python train.py --d_mlp=768 --positions="rope" --rope_base=14700.0 --rope_fraction=0.75 --bias="none" --init_std_up=0.0191 --optimizer="soap_variant" --lr=0.0059 --beta1=0.95 --final_lr_fraction=0.02 --batch_tokens=131072
Each number is 500 + 25 x the weight over the matrix's rms, rounded and kept within 0 to 999. Layers, rows and columns count from 0. Numbers have three digits each.

# q: layer 5 attention query, 512x256, rms 0.188, rows 0-127, columns 32-63
# k: layer 5 attention key, 256x256, rms 0.193, rows 0-63, columns 32-63
# v: layer 5 attention value, 256x256, rms 0.153, rows 0-55, columns 32-63
# o: layer 5 attention output (transposed), 512x256, rms 0.157, rows 0-55,64-119, columns 32-63
q0:486514466496489468531494477523517519496471506511501474524503480538502517458485504466511507446558
q64:471485496495481489487495467503491505474496503503491489526499500503498508501519523480497479485503
k0:541495494496484491491465537504478480506501502510508519496517504473515451484456513502504518507482
q1:533507510490483489522465490503493529503492534491507509485528525522500545469453499455496520483523
q65:512528509523508499468488518507525463491453473498526515474498514528501475501472508507477489546499
k1:490476510514462542476478522504469493527472507489487504521490476501498505475545519516514483462490
q2:512522522531499482499482480529463517495493496491523471486510508511505506529511489500476481498516
q66:518500484508524491507505516498516473513523510480508501457522510485532525494503484528487457511483
k2:528505478500461525474523466510520522492494495516491479480526474497485523470533504505500495512506
q3:521499492520526514517498485500552474531486505492504513511541462518485509513491459500511447545477
q67:515486495503520524499499486496521486488536518478479504484532505476495502513511480498496488514520
k3:495507505488495494516512525477467507538530523480491486518509487487494481515500482503508501502507
q4:479497474479477505526528499537489441526471506502548527526446507480451494517468520501512501508466
q68:452481508501514527519503498492485498513511483507465502515513457495474525494492482521506506461498
k4:520516478495471491522502542491474496503516536497493496531519516505492490489472477534526528525506
q5:496519480484482494492525508470472479483493491508481481470493493532481533481514499465483534466512
q69:478488494462491555479520492499502509478496493512476492495492480526504444484453506508502514475484
k5:503473499500477505513462521487473492524483506506517521535480496504490490494504506521489480468504
q6:494514506526528484509511473510506499503490532489504467489466488512519508493521509502483465506502
q70:500529511528530484501494508486507474478502527470540511486500500460510520502505470515467484526492
k6:518465522497511509516520477496475504484504481485500456488505504502468504504515511478514491478501
q7:498499442477520523505505500526495511514513481509520475493534478506507502503488508498467462533525
q71:486497499500531510486500532514494475452512532508497520475496494505510525481481484493490450513510
k7:505486547466502526508466501474458480484515514488492512538477483516516506531506484501459483502515
q8:472499493500516455488499536466541500517517502474520502429561483490486534493501467530528511536503
q72:488492490474488490513479506454509510527506494514470515512502477513487480516501495496516510466497
k8:468506516513506502475521522497509474455494462487490531479493510502512487540496499495486495495491
q9:473462509495500479507491502471483504473499517470497541541495506488475473493545489524507521491519
q73:464480492496483496489506495495495522481507510503498519500494471492499466470521486495481522502476
k9:529514518521460495534489535510492521509477487507513515511477504493495516544503507503502496496526
q10:501489538515521438530498508518484477479518478479548526505499545507464498491520515507510484542482
q74:500512518524498476514488535473524522477497537530515491462513489508512507514493485518485446518495
k10:479518506472484503531446515471495515505526548512508510478501502494527497465489491500507526497505
q11:514473502559514502495478560486520510539498503462456496510474506466487490515489520507510496490536
q75:490489500488512537534474485500499514543495476478490507513535497531486506522488486502550495498484
k11:442460516489500484494528484521515510506488508500489495524481495520468509500498525521497470525510
q12:487545491475466507514504534480521498520447505516537552539497517479494486487533472512487498509503
q76:483504502500469498496492514509518504473501497507499533518519496487542527508541496559501467501494
k12:498474502504521484500506532481449485501465488490496477500484506497508469515499481500517521512521
q13:516495502494519464465504480448481513519493522475472483482500530502501531503497459510523525510521
q77:524518547478513462489517452494483465484475527455488504493484513480538518510507492523508505521494
k13:489484496481516497491489507504500477508539512448482492499525495473515501487513465497486477509489
q14:481501464520533500508512506519500516455472476503505503481511494534487496510505532482468511566469
q78:488472489508462523509524541532503529492505500533512512530517519516478506520447469492552494518517
k14:489545491515521540483472500462535503518485522510509523513510484497501496463485485547480467508511
q15:473489473526473491526492467523497493511528494517519506518466510520504513482511539498540497506527
q79:511492497527519510467532502492526493490446528514505523530481491523527520490510476513481515497460
k15:475490536468523466499496439493474508496471459502451495488495523473508463518489498484486490491482
q16:474522497496449518505516512517505492571461503498531512527530499499478480513451478482530552460515
q80:508523504464462552529489479501522455516467466510533525515497488556507493485472454507500532486479
k16:495521522484522502475519486508498473495515495511459480514456495504514518516493488480491500527493
q17:494514505509471485463501487504529482500526503484503524536490476501500498505520506509461489473511
q81:483540528486523490498508445502464478488511539494500517499488507502497531526470512517516492470469
k17:516493493455512505482465522473508490524483508484489474465549482511525467493497494495524507520500
q18:535472511492498536557523507457540490504492543477536525474492555517505495512462485492543500492505
q82:523489557525516527492513459512488485491499502474523498448521529465490529512525539525523483461496
k18:510517503479520505532520506512522467474520528496527504491461502475490536490507488529508480520505
q19:497525495527489504527490515494515513526500475491501500473536508518519486486485492485500498515497
q83:469525508472483514446534528498494460475524523502525500488485522483480498442516467515479510466483
k19:479501507539497484500480491512486472497504505523498505508482493476498476503498564507495470499519
q20:467500506531496459555478528554515485509502501532493514535522516476508505486510525517483449494504
q84:510543525527502486514528495487474485489500543455477521486539525424485517486499510506457490530534
k20:500486531513477500491517505510504516472478483514472506531485499487472467498476485516506535482488
q21:449461500536461509532545489515484485535510511527478527508466516512513523489503466505473510502526
q85:486510532486496460512527491489506507504520537504504491470485495492497509527465535493466477512500
k21:490489514516511514523499509482513485512500497507558491489505526520493501506502505509501496493527
q22:518537498494481507539487500479507478448510467520437491528526538510495507489498522476500508526494
q86:490472507518541478517481487489554476486522521497477476517513518529521523458499524478473514524537
k22:523519513495484524502484476533487507500482494523496496522508469458500488491513524542493513509513
q23:539520463524520502500474502488526517517472524511521537493507475500476485528483480501460540484502
q87:495489487486469475494544502511479463457463491495504516481469519493509469498504505504485516516473
k23:507493489487470508491477511504524459509501548467494477509522500515500483538508527499496486502508
q24:543497473499522543524495509504496495476492509529457535497463491487536469482473489482457520543491
q88:506509509502488520515498493504540478466516501463480488497511522519498504529490481515463474506535
k24:495509476489513514484482481500507523510466498493507486474527471505482518488543517491507480493521
q25:513531494502522478495495476500528491533535534470498458451509501484468507494516474484464502514522
q89:483522509517517469554506498505507487480487533473525516514525497488505547466522517508537481488507
k25:499520525490506466487510482533503519507499500503516492530478515526519498501513504500474503514455
q26:526488511506500523492514515522526487478482479532524495468468549510509476522480550486519508514508
q90:514496489513487541505463475515503485483486520502505478482464508510480539471461501549521450523509
k26:494479512482524460512499523532496498498519522481497514490528475515458485501479499514517498479484
q27:500488514498486455486519486506566533485516501473539457516513513500481488520528483529524493522524
q91:500489493480505504521543465476508498493525516531485508479504495526520477475507492565512471520509
k27:525520492505549510467507501477508455490481511488482510486464516467498511515532489440438505485484
q28:502498510501479542510510488478519469460514448474494541499499451479505517518468525498537561528490
q92:498480517540492490500515510491488470483434489487509517489480469492490544472512508496507503481466
k28:509492492473507508484516492506513509535492504502513494468518535513482472494502502465492495475528
q29:497506489535519485466460506524502500501457500488517546465507534596483493504492505518482509508524
q93:487528529499473488538488510540527462506512495557508495521533478483486492520504490535512560473501
k29:518507497500471500479530500520506503477490494523498481494489488466505466495539495525488503517487
q30:530465516538495491515452479479498524513473532493488533513520472447494503493499492537497501488550
q94:459494512476476522516456510457492550502496477505492481494518528470509520514482530516524500490502
k30:497478482478497492481509485522490490484522492521535478583532523500497482520485513476530466528482
q31:457448548498483503530484532481513494503513528511543526471486472534546507500481518457566545528494
q95:488510532496457514514501484536488490576530539473482494484500503504508523493532505468520507483540
k31:508512528521517485490509502499497524489518526501461475506510518506505496508477496496514530486487
q32:520537538496477508515500480499528557502498468459494488501504525518563491487530492533484538496494
q96:491478498543488493472511523521509528493504514518483517552528474458530514494518512481494490517503
k32:493474510494500466503482486489518560498518505523515467494479525492512508533489523490512514484461
q33:516502500507512491453524499523493481471578494508501561450472507559517517491512530495502500538521
q97:482503480480494524505473499489505451475516502512523529497508477462537518512477499511479493504529
k33:502469486516498504495498507486510462558513501487526471502447518514493491529521480467481520471527
q34:490504502551480508528507488454521500492503491466502459484500493566497518485475490532513475488439
q98:492479528487484471496514462507511503521544507488528484515523480505512472515527514454514536497525
k34:539513511475503477508501504475492504504491524503476481493487518463515500513497471507489520543528
q35:508526537508477527532501472491492490533480523487523502498466530499492450497502523478512530521538
q99:473499504516503501443504526508472503461444519541488471519500493514470476513485540521514455542521
k35:506499535498510485516502496486499476497497505515492507536489480517494526549497510525532468513497
q36:498454446505501508512529488508512531517519522466512509552496496532475511512519476487521496495530
q100:504520498540541527518513465459508506451476568463462503461523514520489511483465570516508477467487
k36:534515489557515512481501539493496535482484449502488518486480483489505491502472483525488515475533
q37:532519529529506495460528513506546470503484518498517495532498447477513539476502539532493452508477
q101:514478568530554466524538482512499532518499512498445492476566466456532473467512498468482480492483
k37:476488488494473513501488473461443457509470531495519471481494501480458482494477486496514506498515
q38:516530470511472507439500499515536520492522473455505494507550512493494490466498521435544508510548
q102:518505485525495522491525486514499524504494540452514502501473467464519534462516514457505541523484
k38:497520490487479493480516482473487554488501508539518486501481490517517511497519486522506480463493
q39:489495483508469465487468466544506516486430458489470538520532562511486485457523476519491516509444
q103:497519502505511504479515492563499490517539510511537480511487499504498498559514487464484481508479
k39:477509506514496488505491487492496506520497491487476508506518539511485514516468498482480519496497
q40:504482510496483462488479558520505464513499486447534477522534509501518471486543506441520529500507
q104:523517532481536486497484528479473509500466535449511530440499519525515450491552468487488512497527
k40:497497484520497477478523509505500537507532477486452487480461539510503510542511487526515472510483
q41:517477485519526493509524496529468523491487494520478533500513529489494495488487534549541479493507
q105:548483509481527505539511476488510492481539509464500500439517497479487482534517490524463508484535
k41:470489547505489502495513512503510510497495498468502505509514525499505509519501514478480519489477
q42:462503481530529543505551478482450499489495495515472504484476545500507532527478510537525457509492
q106:475475452514508487501531450517520493487518408455468511529495505466479468514527505502503565510531
k42:463489529500544543476524507514546486501482492463475502521496515497503493494514530487506516486490
q43:526525496461516509526449514501467484537512519486466528504506482487506499460526545506506501524501
q107:496543521503528511488479499468516503468512503466527507484484507498517507546482513514482496497535
k43:486513497511509524528482521505484537492504487508500472526482471516494483493487486495536487535526
q44:444485520512542497464461453557506471534522528500527498486492474513490501498496528467462513503504
q108:509521487505523506472529510509492488503500501514512464460511481483488498532494510495538523516494
k44:535503503489528500482515511498519513495522457530468490488476537504491487462517520535483527524474
q45:485516469502485522531509515483507513472485505517494501505496491518467531527474471525484462494538
q109:466492512486518517475501513524490508495498502465520508519506504498529487482486507529487499509479
k45:486490500488523504502525499495497518542544463516515527492468490485470463486516510463488507523549
q46:525476517475538523448516500497468458528518500515514508499496501551481473482506483508534483512495
q110:529484467478505472469511508526500477479481521509501518515478482538502499484500527468485500472524
k46:499533454473471525506500525468476521516487498512509516499512491494497499483496518523498484516489
q47:499484488500445478500527505508553474513513515475531491460522528494546431493476487543490498537507
q111:549519506535506475500481493498507466497435492507514492499524503505523524487482498515537459521507
k47:522549540512513510532502499493505515502509538464459510554483496480523509512531520482495498480494
q48:524473498479469532473519493507493484449526479539521497485517504508463501493490510479445517525504
q112:513476503507476475511509451494447531452496489503483487522524485501510551471494520520491506525527
k48:478535489516480495476489477510541508529503504478518504489483494511501494533504491524510502516513
q49:482492447527513528480485498508501523521482497533513485512484477498515497494502501522503513495562
q113:493556434510487485461495559493469493487463474538525516511496506477556506523453454484480490487494
k49:478464484483505500494505528485474507487467496524511473519491526508472527556547499511486512511478
q50:538482525512482475521473495464532534479488532542492519491483465506506547468534541481519538483546
q114:523511497509515520520525464453489521516517528441508502552514501523514495457538524480476495493482
k50:503531505480518456495490506460470474508528490524463489478496507496520493497482504487522487490474
q51:559491501494466484500515460515465513457517472529515496512492512484543511460457458523488475491512
q115:477489487453478516527494524502488532484522559477495499503468510504511504491494495527549494515481
k51:480510513526471495471512481469492472497497496476517471497483528508522510530501520507479520475521
q52:440480485506481489502501504516506515545469493485509511498506525451499503472516518465511468523457
q116:475514475494472515529517477543482514478530482525490498554493535496549514476500556523537476532475
k52:508526505498525472522516481516504474501494525492507514513544488483490491468495520539481509476479
q53:513486497497478523503499503531530505491549529500503485487515499505484495475525504528480496514497
q117:483457490525483497511507502479474475527506499518520492473494553499495488517484457518526497512500
k53:461476514477531497507516489527483511484498477520535481515463515482516525513510515511498481528496
q54:462490492499498536475495509488512555452481511516473479460479482512521509513506496493505510496482
q118:441506499471505470421457494494526501495460501521489507507522504543471449497514486475488532485471
k54:524514530490540512504501512483460488487518495484480513498499494492497490512516479529503524496528
q55:517473479476518548543511477506478502502522469511491510484474536477455464498511507524512512519487
q119:509528525505479548519484489472468483480478515478505486482507489504504536508544475503487491505495
k55:481512464511517492488486475481517521505498505489488484475500497490512514451491479497486491498517
q56:496505485481479485521391518469483462513531487501480486492508480513539454483499484496503487538527
q120:545525490529501526496469492479516518506516523514502476493531489496473501484495439519465520504514
k56:498482515487523472479472471462468478518490456492476510512482470525502505489487509519480507517504
q57:521522470476515489475528466487476478516447480507483523520504493528491496470509512520495460506513
q121:477491503534529484476521476465493483509459499508512482541490506506493518490509517480496537471471
k57:507485475517490531478508507501517549522510484513468508490486499494481461515516519510491494515523
q58:475492490486483497495519542489506479484529448515512474525482509490538489541474531469459492505471
q122:499513501475478533490468494455495493445531494486522502515485474506498510508474498481496500505506
k58:492514487499464513507468506481518459516495513519510517524469526538485521498523509502525463532495
q59:535538484498471484496534505511501447531475473512485462525465495503496484534497493459540538517564
q123:519507453529475553497481521507487534485483463477506483467492506501477520504521486470488507485484
k59:540484517542482522522497512514489475442483526483488517510518484494498494485475497527493474520492
q60:485503479506515495466499487495511516502531488496481480493471528469520512531538480467511454520494
q124:464498494517470515530486532513509536513505509472487494473539516473470534497546472508490506527486
k60:486518504484495530521493499490551478529507506496503497478552489493489485488507505506483493490515
q61:439506489486518489483496511477473489492495496500537473460513547518507464482486476517527518481490
q125:510486505483524558507498524449471488523498491484485483492516474509518495465498519478504520521559
k61:518483492501529491508513502498513521482489477501497513474484531501496511503498509505453472490493
q62:492526486477541475459466482520523499504541510519473485556545501524483516514493519466473541504501
q126:462510500527485539459501529503516495530482498462497502492485515454531488487507484496454531496512
k62:480494525488481503498512515513538512478500500503486515519495507481528497516480529521529495493535
q63:482488496462489486516508471462507475437506497483527529476508510494523531493500518528520534519517
q127:501515485461468518520477500524532473467530502542561529506517500485496466535511497512520533493501
k63:507488465486512506503513471496487494510509531487493514516492497515531527472435530519479487504496
v0:494505513521514490501510497464501511511487499535517482545472472506477464534505469522480482479564
o0:473467581508512462527499500505467510495540513454507486507507519501518503464463497475501514508513
o64:505508457455474532498483550499490516493483481535513449495518554496480510501529489479498454517501
v1:506487512449522479549512514518479453484509496514514467479511496473484523460460492485561479484502
o1:494549420499514492445512480441468505487487489512548506516518516509434497490540490482534486516458
o65:492478543485528465522499542534520501494519509483494452537479489488553496499439456521516474526497
v2:518489564496537483542500557503535508546478505525501510498470513519478494589538445540480511501495
o2:521513529557544466526500514507504494500511529501490478519481502513552545471490523514519487512494
o66:517468497465445500501506487487478487532518489507506495444500512496476516533512483469473551500458
v3:482504492484529479494503492525522491503464505489541536476493484524508501495451497463464491483527
o3:502507493515493467456488561519518492514504478460498499475498477472507525550471510510529510499513
o67:472539529527526502542498482490503502513517498528521474517465474529530511501530489487516488498471
v4:504459485499462502470473513498465501488486516524502475509481495516490522505495539497466492475509
o4:519470450476467497446479504498468531516497481506471479519491457460545482515476499507488432516531
o68:482471481492509520477480519485488479457507522499515541445533540539502496463515496482517510477468
v5:542506484494503514470451484508508499525503520510471485529509487497539483488528481489506493505486
o5:481485507497528518475511506508507494467506517531500505463488501483490526480522467527460504492541
o69:487517480528534517532497464491532531514508480505492490508526491500498510525486558471513473542481
v6:501516503474456514460503511475518489500525504512479497482490486501480494486508528515523489492493
o6:487523512485510485496527493500489481506516478522473478476455509508522505505481503496525465493530
o70:555472435454482521535491494453521464491523516522524545522537457541474463498497460497502467492505
v7:503475506463493474528522527494499525515477500523496506480555508541493470479519495518497497486482
o7:513473494520501504478469459489534525546467532498490505502482527490525502482464495495485509455514
o71:501481549499483480583550518513481471483530489516479491476474537511489513491513442507510497513515
v8:499521491501470579457486490515503507474454457491495535525504523491473488480480473484438522480508
o8:524506509502482499530513481507526510539507491502526469523546498496507479516529532489491503480541
o72:477510470510485522470493498500480555476463521493537530499511515479518508501479518489525533474490
v9:473504467514491510512508552520529480486503500531511486525487466495500508543523525515474541479486
o9:531507552497495482537497520505514458442482510530528505541500480502493518478493516480473512466480
o73:474503475498528516491519465505488504528506468475516507522500510507535475487534511536505480518516
v10:471516518534477500468502482488534483530475510481507470528514491476531515500475491480497505489515
o10:535512533528491457500512505517471506487500509523494488517496464513476508464529495520529503494519
o74:462501486522494515502480474503477501496553500468521469496523521478490483505460495511514496501491
v11:503502482465504448494531480505503494491555481471491487525491542493490500545507459512487530457498
o11:489489479494490483501500506512481515481484508516441518513499542512501501483503472512471559540488
o75:467505545477518499504487532469555494531509519520505520515509497494479521480554473516491485502506
v12:485517504527530505525516479486531492535487492485478494524495510519485507520514462498458516504494
o12:515512522500503508540481499464522476487467512541476487494538469540500480504510470473514468531482
o76:506489508531512483498476504493533511518521484467517527551481512469521515479519510526487528496512
v13:492579516481494459500489535496515504495524492502481508520523499499508505498527511507545505493547
o13:517494482489523515474463509489476455482491528483525499507537485532548479488502510506501519533491
o77:483538488510470490513542488495508528505499481514498478526468441464447476500522466492551494492499
v14:498510521542512495466488490490524518482518488499511465489517519519522504538517457462502514499492
o14:519450469523522514496495485495488525498508493512521520463516484458481488480488519524506504504497
o78:488494491496474489485514503461525518550493449518489472527534521518514496506496524467502518531477
v15:492513544483464545502544531517454479485475498479469544560506486491524490484480481545490501545460
o15:480518482496492474449500558529485503492489494528514466486501543474525499470470457516538496546510
o79:482495480490521490520506498466474510514491511503485495496513479542508489496496514466488514471521
v16:510478502467493465509489474513485481490512480484488538463509484467485476532493512502488502492520
o16:513501476509492521506551502493510529482500484480470496535480506499512466473502505505482454519553
o80:517473533480509542482476515527485489530483526538505517481504489519473491490479553474510550485504
v17:513532496460471503510500531498488495471537450515516515486466532516499494490477505531504495536482
o17:484524473481524526473511509492538503506525503467523502496517480534515457490500547495502500502525
o81:526492504508460486494505493454516519503494472503494548511506473503488497503476455533487508462509
v18:524527524463484526483512534495460513502547496517535506504506470487523486497489460477521499490500
o18:500534489519519492548484538516500515482500527482478503479536453450475514487508486503462482511550
o82:491519501517494522520532474488516539499463532502441524495500510499499505477483501500532505503514
v19:528496508491462518484505545478496491513463519506495512485470495490443496521495480496483512495524
o19:492471504522510485481524544492475471522512504516510461497480538521497465461471477474468473484498
o83:507510486538497517514486535524518487447524464506528496482480511491513518504476514497530492546511
v20:517498498490489491517523457466493536512478491488481468476540542469474496488477495481523488508458
o20:533535463496517498516492544494496495488510462509454457453533519517434512524506508502476507534466
o84:470461555506484521474479534536550517509484511515510516508523510488545503471522481481525502541515
v21:529512486488496522503504461492508495479472499474497504507504498504501468474498531475533502474542
o21:522509534497514535508509491527458495490485490507480498480487479531518478475506485494486467490522
o85:495509474517522468502501502452513517519514473503531483495566482463481521558506522512529508490541
v22:501499506491474505515504510480513517509500511493501468507468519519498487533474478508513480510462
o22:484509490542496505482498532510503487510473487471490496563477504505509471526547553540504495502476
o86:547533502518481506521498447512490462475513491551471485504473500493497518501464488506486485497530
v23:502513507481499530447483513482525506519531542510525523496535496527514483474475509526530498500495
o23:472479483510517506530507481509516507529512532530504509485467499475489475460493485482513464533481
o87:501493472510497519492514546496489490496467480465500473490504486478503496522504479524498498462486
v24:466514526510516489463529482494496514480478495483467506468521500495488515493477527555503549473504
o24:517493488486501467517460497503467521502483553470470524497482504496543522509526508502482491531503
o88:502566518533451519494528507507518465459494507496547483449500512498508542553535516537514495502511
v25:472472479495493499492472490517533504514519504500497503516495487451515518544484510489479516498465
o25:491508526510467464481513494493508466549492526474517532489540528533535534469505546505496498507510
o89:500519520502518521494486481531506518489475482454473498526498480472498471538499495463514555472494
v26:460497534526523515506505484482532488526463489520532489477503510500520544527488533479546514518500
o26:510505486514478502501520518485452488499500507483529532510478443545479467473502533501521476475491
o90:559486522501475493521489482534497460443503531460497517480514511506545513485529462478492514476486
v27:497478492497507498534534473522485537495514486523479456481530489504512497527500492530517482516503
o27:546507464490476508493520492488490500508492502531511515475466484506484485477437444528488511482538
o91:482480541457483494547493500500486470462540491512488461525474538523494548547546529468503495515484
v28:477455494495569453506514509503530521560498457503488505522521499516501489523515487517471469481481
o28:480468524533476526511474496523521537495482522482526489494499509459474526510477495473520486510557
o92:512471490526483453493525481496505465504452467524471526504469470531522490473482477530503507517431
v29:494470504485516493520547476507461479460474507509495510481509505501513477482455548528473494544530
o29:449525490506495468476512515478486530497435494489491508476489527481512503526507508555469509533486
o93:508484479516531516441498492510509482493520528517519506464578512558482485434480501458513519477491
v30:463530506536507490520522533476503486486517520492514506467506485474506490522417482545519488493484
o30:505498482506525518483479528504474474498486506528489506463478504523519503535515509515505511502491
o94:521506475479453469500523534510523527501524505473490493490490486483527484460464531505464499468512
v31:457517538509501505509489463507487527497518521479451529518472497520514479479545455484466478491510
o31:521509511520533467478511516502486467467502505481517502490485493491491456478479505556500490507493
o95:454474548528528528469495495541493533540479543481459490501465491522497477522551484538475462477499
v32:477525501512540518496516480503462510501471507483516485522453482494480479498554492528498482502492
o32:550534471482501523488533544519486485512479530500510464475458503528518485514499534507508510529512
o96:469463492492496499457484491495489477506516480520534493514440476489504481490490519502505539496464
v33:477520466464480517462511526523460519520455503451496511504497546485492488485487473493512503473500
o33:499499493511516510510481484486472488442497471476504504461464537475490505503475485473507509491490
o97:476469483504545512513505533534523512539481507502512508499519452521475526483504482491498502481481
v34:520544491496456477523477507499505497510534440515502471498516505518477512493465480503556500501499
o34:475528485477528500544513453529489502513484521476495475509495517528529469505502529518476477510504
o98:495484499534499526510498522479538549527469535496476493534534478504504492518502476492562517490520
v35:487503513510503502504457487494520509506460446507483516528510497498534484480504506495431463534492
o35:511474501434455523513500513493502456492511487506535508505514493462518511489484510501509525506525
o99:520480502521557481482477508519479541471456524469474520506495490533508502488518510514515488498497
v36:486498518512506509479476486509492496496512529471520510504491501450497490476527464528447457469498
o36:519487471507476483478503488506540507488492467485500488467447491489482506452470544519546519486498
o100:451524506548498513478492494482486508524523479486475509508530473485532467462499447489508447538463
v37:496485485519518492496485529521546474507497533490492521490490491505518495462503495508500552497453
o37:482499509521510522456482519503494499510484506502517486502506525531507507510512485513489523462499
o101:512495501467502485489509524458512506512438503514499488508513478532507498481509465463508542484491
v38:497530468497520527545513484496538520514500516487544491530457480456488473511517519501492542481500
o38:514483536486480454499467463509513509516503524468520518527488502473519468520500493537495527510465
o102:506512469479472523531491505496502493479509495548519438491513486472484497525478523474526464494501
v39:473471513506516515546491471517495515526501532498467460487508484520493495476530493515502505440464
o39:492547457494507501507455502446472482532510500501503551507455524485499504484510449519512505481493
o103:514462543465535454484484533525487474505496510489486434436548499489497511524497533482476502482505
v40:501521491512516492472477487467483504501493509457485499457532506496514478489505442539494535505455
o40:482534501474501516511486515466460492512537501490491484486508506545495491451528458509470467473494
o104:487458526520552507486482497514536507484468503487502474535511450497525476471497526496499523511474
v41:478546487458490524471495511507468502467526504498534535461526523538502550462478495514451497479530
o41:474509485547467471529510504510481496528484464493530528501538491480515503479478472524455495493496
o105:501502478484487510477437547521465485494453524508476505527483501503471482506491506547532466489508
v42:503513475507504516501512486471515525491475509501476510524492469473479507460527539487505542514522
o42:515502452481533487490519464493530496519483500486514517499509509464515482496529470494517518481503
o106:482498544497504513498497501473505508496494534484490487497497474524496538504530527476489468512503
v43:538451575499524479496432511487491472488486510493494509543522472497545499505500526466502494521475
o43:534476520464496503484495524475487512489480508524495513490477474497503523521483531455499469446459
o107:471532451499523524464508434515525479502491504478480519552480504492502521511477502486489564519502
v44:487509487528498508479503511469512536494481474478568457490511505485501456524478528486521523488489
o44:516519486531477489503481506508495503494507520480482498512477469504519508497507474493520487450550
o108:523499507462486453531490487469509515533471512513528469510476506497475490510528504490547539541543
v45:500503433464535499464517457505482505487466486490467459504485492511514495474474518479488480520499
o45:535525491474547481487501514492502502516462470480502483517491510477492470507487464492503486490522
o109:458511491475504483485474510499502505444523527500505492514497528533509518485494504513495480506438
v46:479518441484509517473494496474517519507468538493468488499496506507504532543515460513505491490537
o46:498467488472468498494498477518509494492465541514500493496540474494464512530514532471474553490513
o110:518515499486473559471543503487506489488479487533479523468478491527538481474480464498476455513465
v47:482467529491493487464513518491552525502552492453496485501538529495506495508477507461524480486505
o47:493553505503482480542478445530500539510480497491492495502496519482476496510509517474518517522502
o111:483508451472497524460508562495516480511536521508456479482508480465514519520501503529486513514484
v48:485512543490528497483513521504515500544482542519513485485507452502528510513508555473481491489451
o48:460495509522528518511448564473518474514469540492491492492506541491485506518516498542497487496475
o112:530478480485500446520509447494505500475479481535501526551493512521516502455494513482513501510494
v49:535505476503499505526507518485489531466455466527515503486494526482494501531475506512513488504481
o49:471513479522519507466479553512536498494516477540508510524471499511497493483469503488502470482497
o113:538510484473486481526514457523495512457481486503555498469560510481516526495497523505498540442541
v50:505463496497484522506502474529503518517458531500504491505511451423508483472507501533490493505503
o50:553511489465550486473470490497490511532463493489472518501524496538456484497474456508530482500469
o114:493506477516501505490477485520523511474487496513508497467492490453496502483498488545494510498511
v51:527485522483497519467516535527491514493463487491449496451471515489494478491490481444494480499503
o51:508491481486505480508466497515525497525496535475499500527528487529527518541487504476507497518545
o115:470463514504515465469498486485471537497520498505511498461507503474530474449466486481509494503471
v52:496480530487477497525478533453537510508496514510492494562476495504514471460472513536500491527462
o52:479494461515477524502515496493508528443500478505511506518473492490512500512484522459535523509503
o116:498497511490496510462516447486477491543470524524504515487496474497499483457506459505477514466476
v53:491515502501503504550510434483506515505479497466459510537481461506475484492552515547462505513532
o53:495490497524536500524545509539425476507449493499460487482440511425542481464488504468469514466463
o117:507475516518480473514507487500504499484543505518527520547455515505506528527568525561529496510485
v54:509541524474540514493496495492514496481494543513501542500543540518526481506493524511507560504493
o54:517471516482503458494498512485504521508522526482476466524487504511465487484493485518510500508490
o118:489535470491482538501462526467509490508532519535500517487521476509513526502501458523482505518524
v55:530554520448478499487503542536515464525530445490523494508507490515516496514499514472509513520480
o55:500531501482507516494510494484489474515521504490494525516459483483510502508486523507499516466507
o119:459509472512527493481504456473530542540472501493518487475525495523494480465504439507523511498486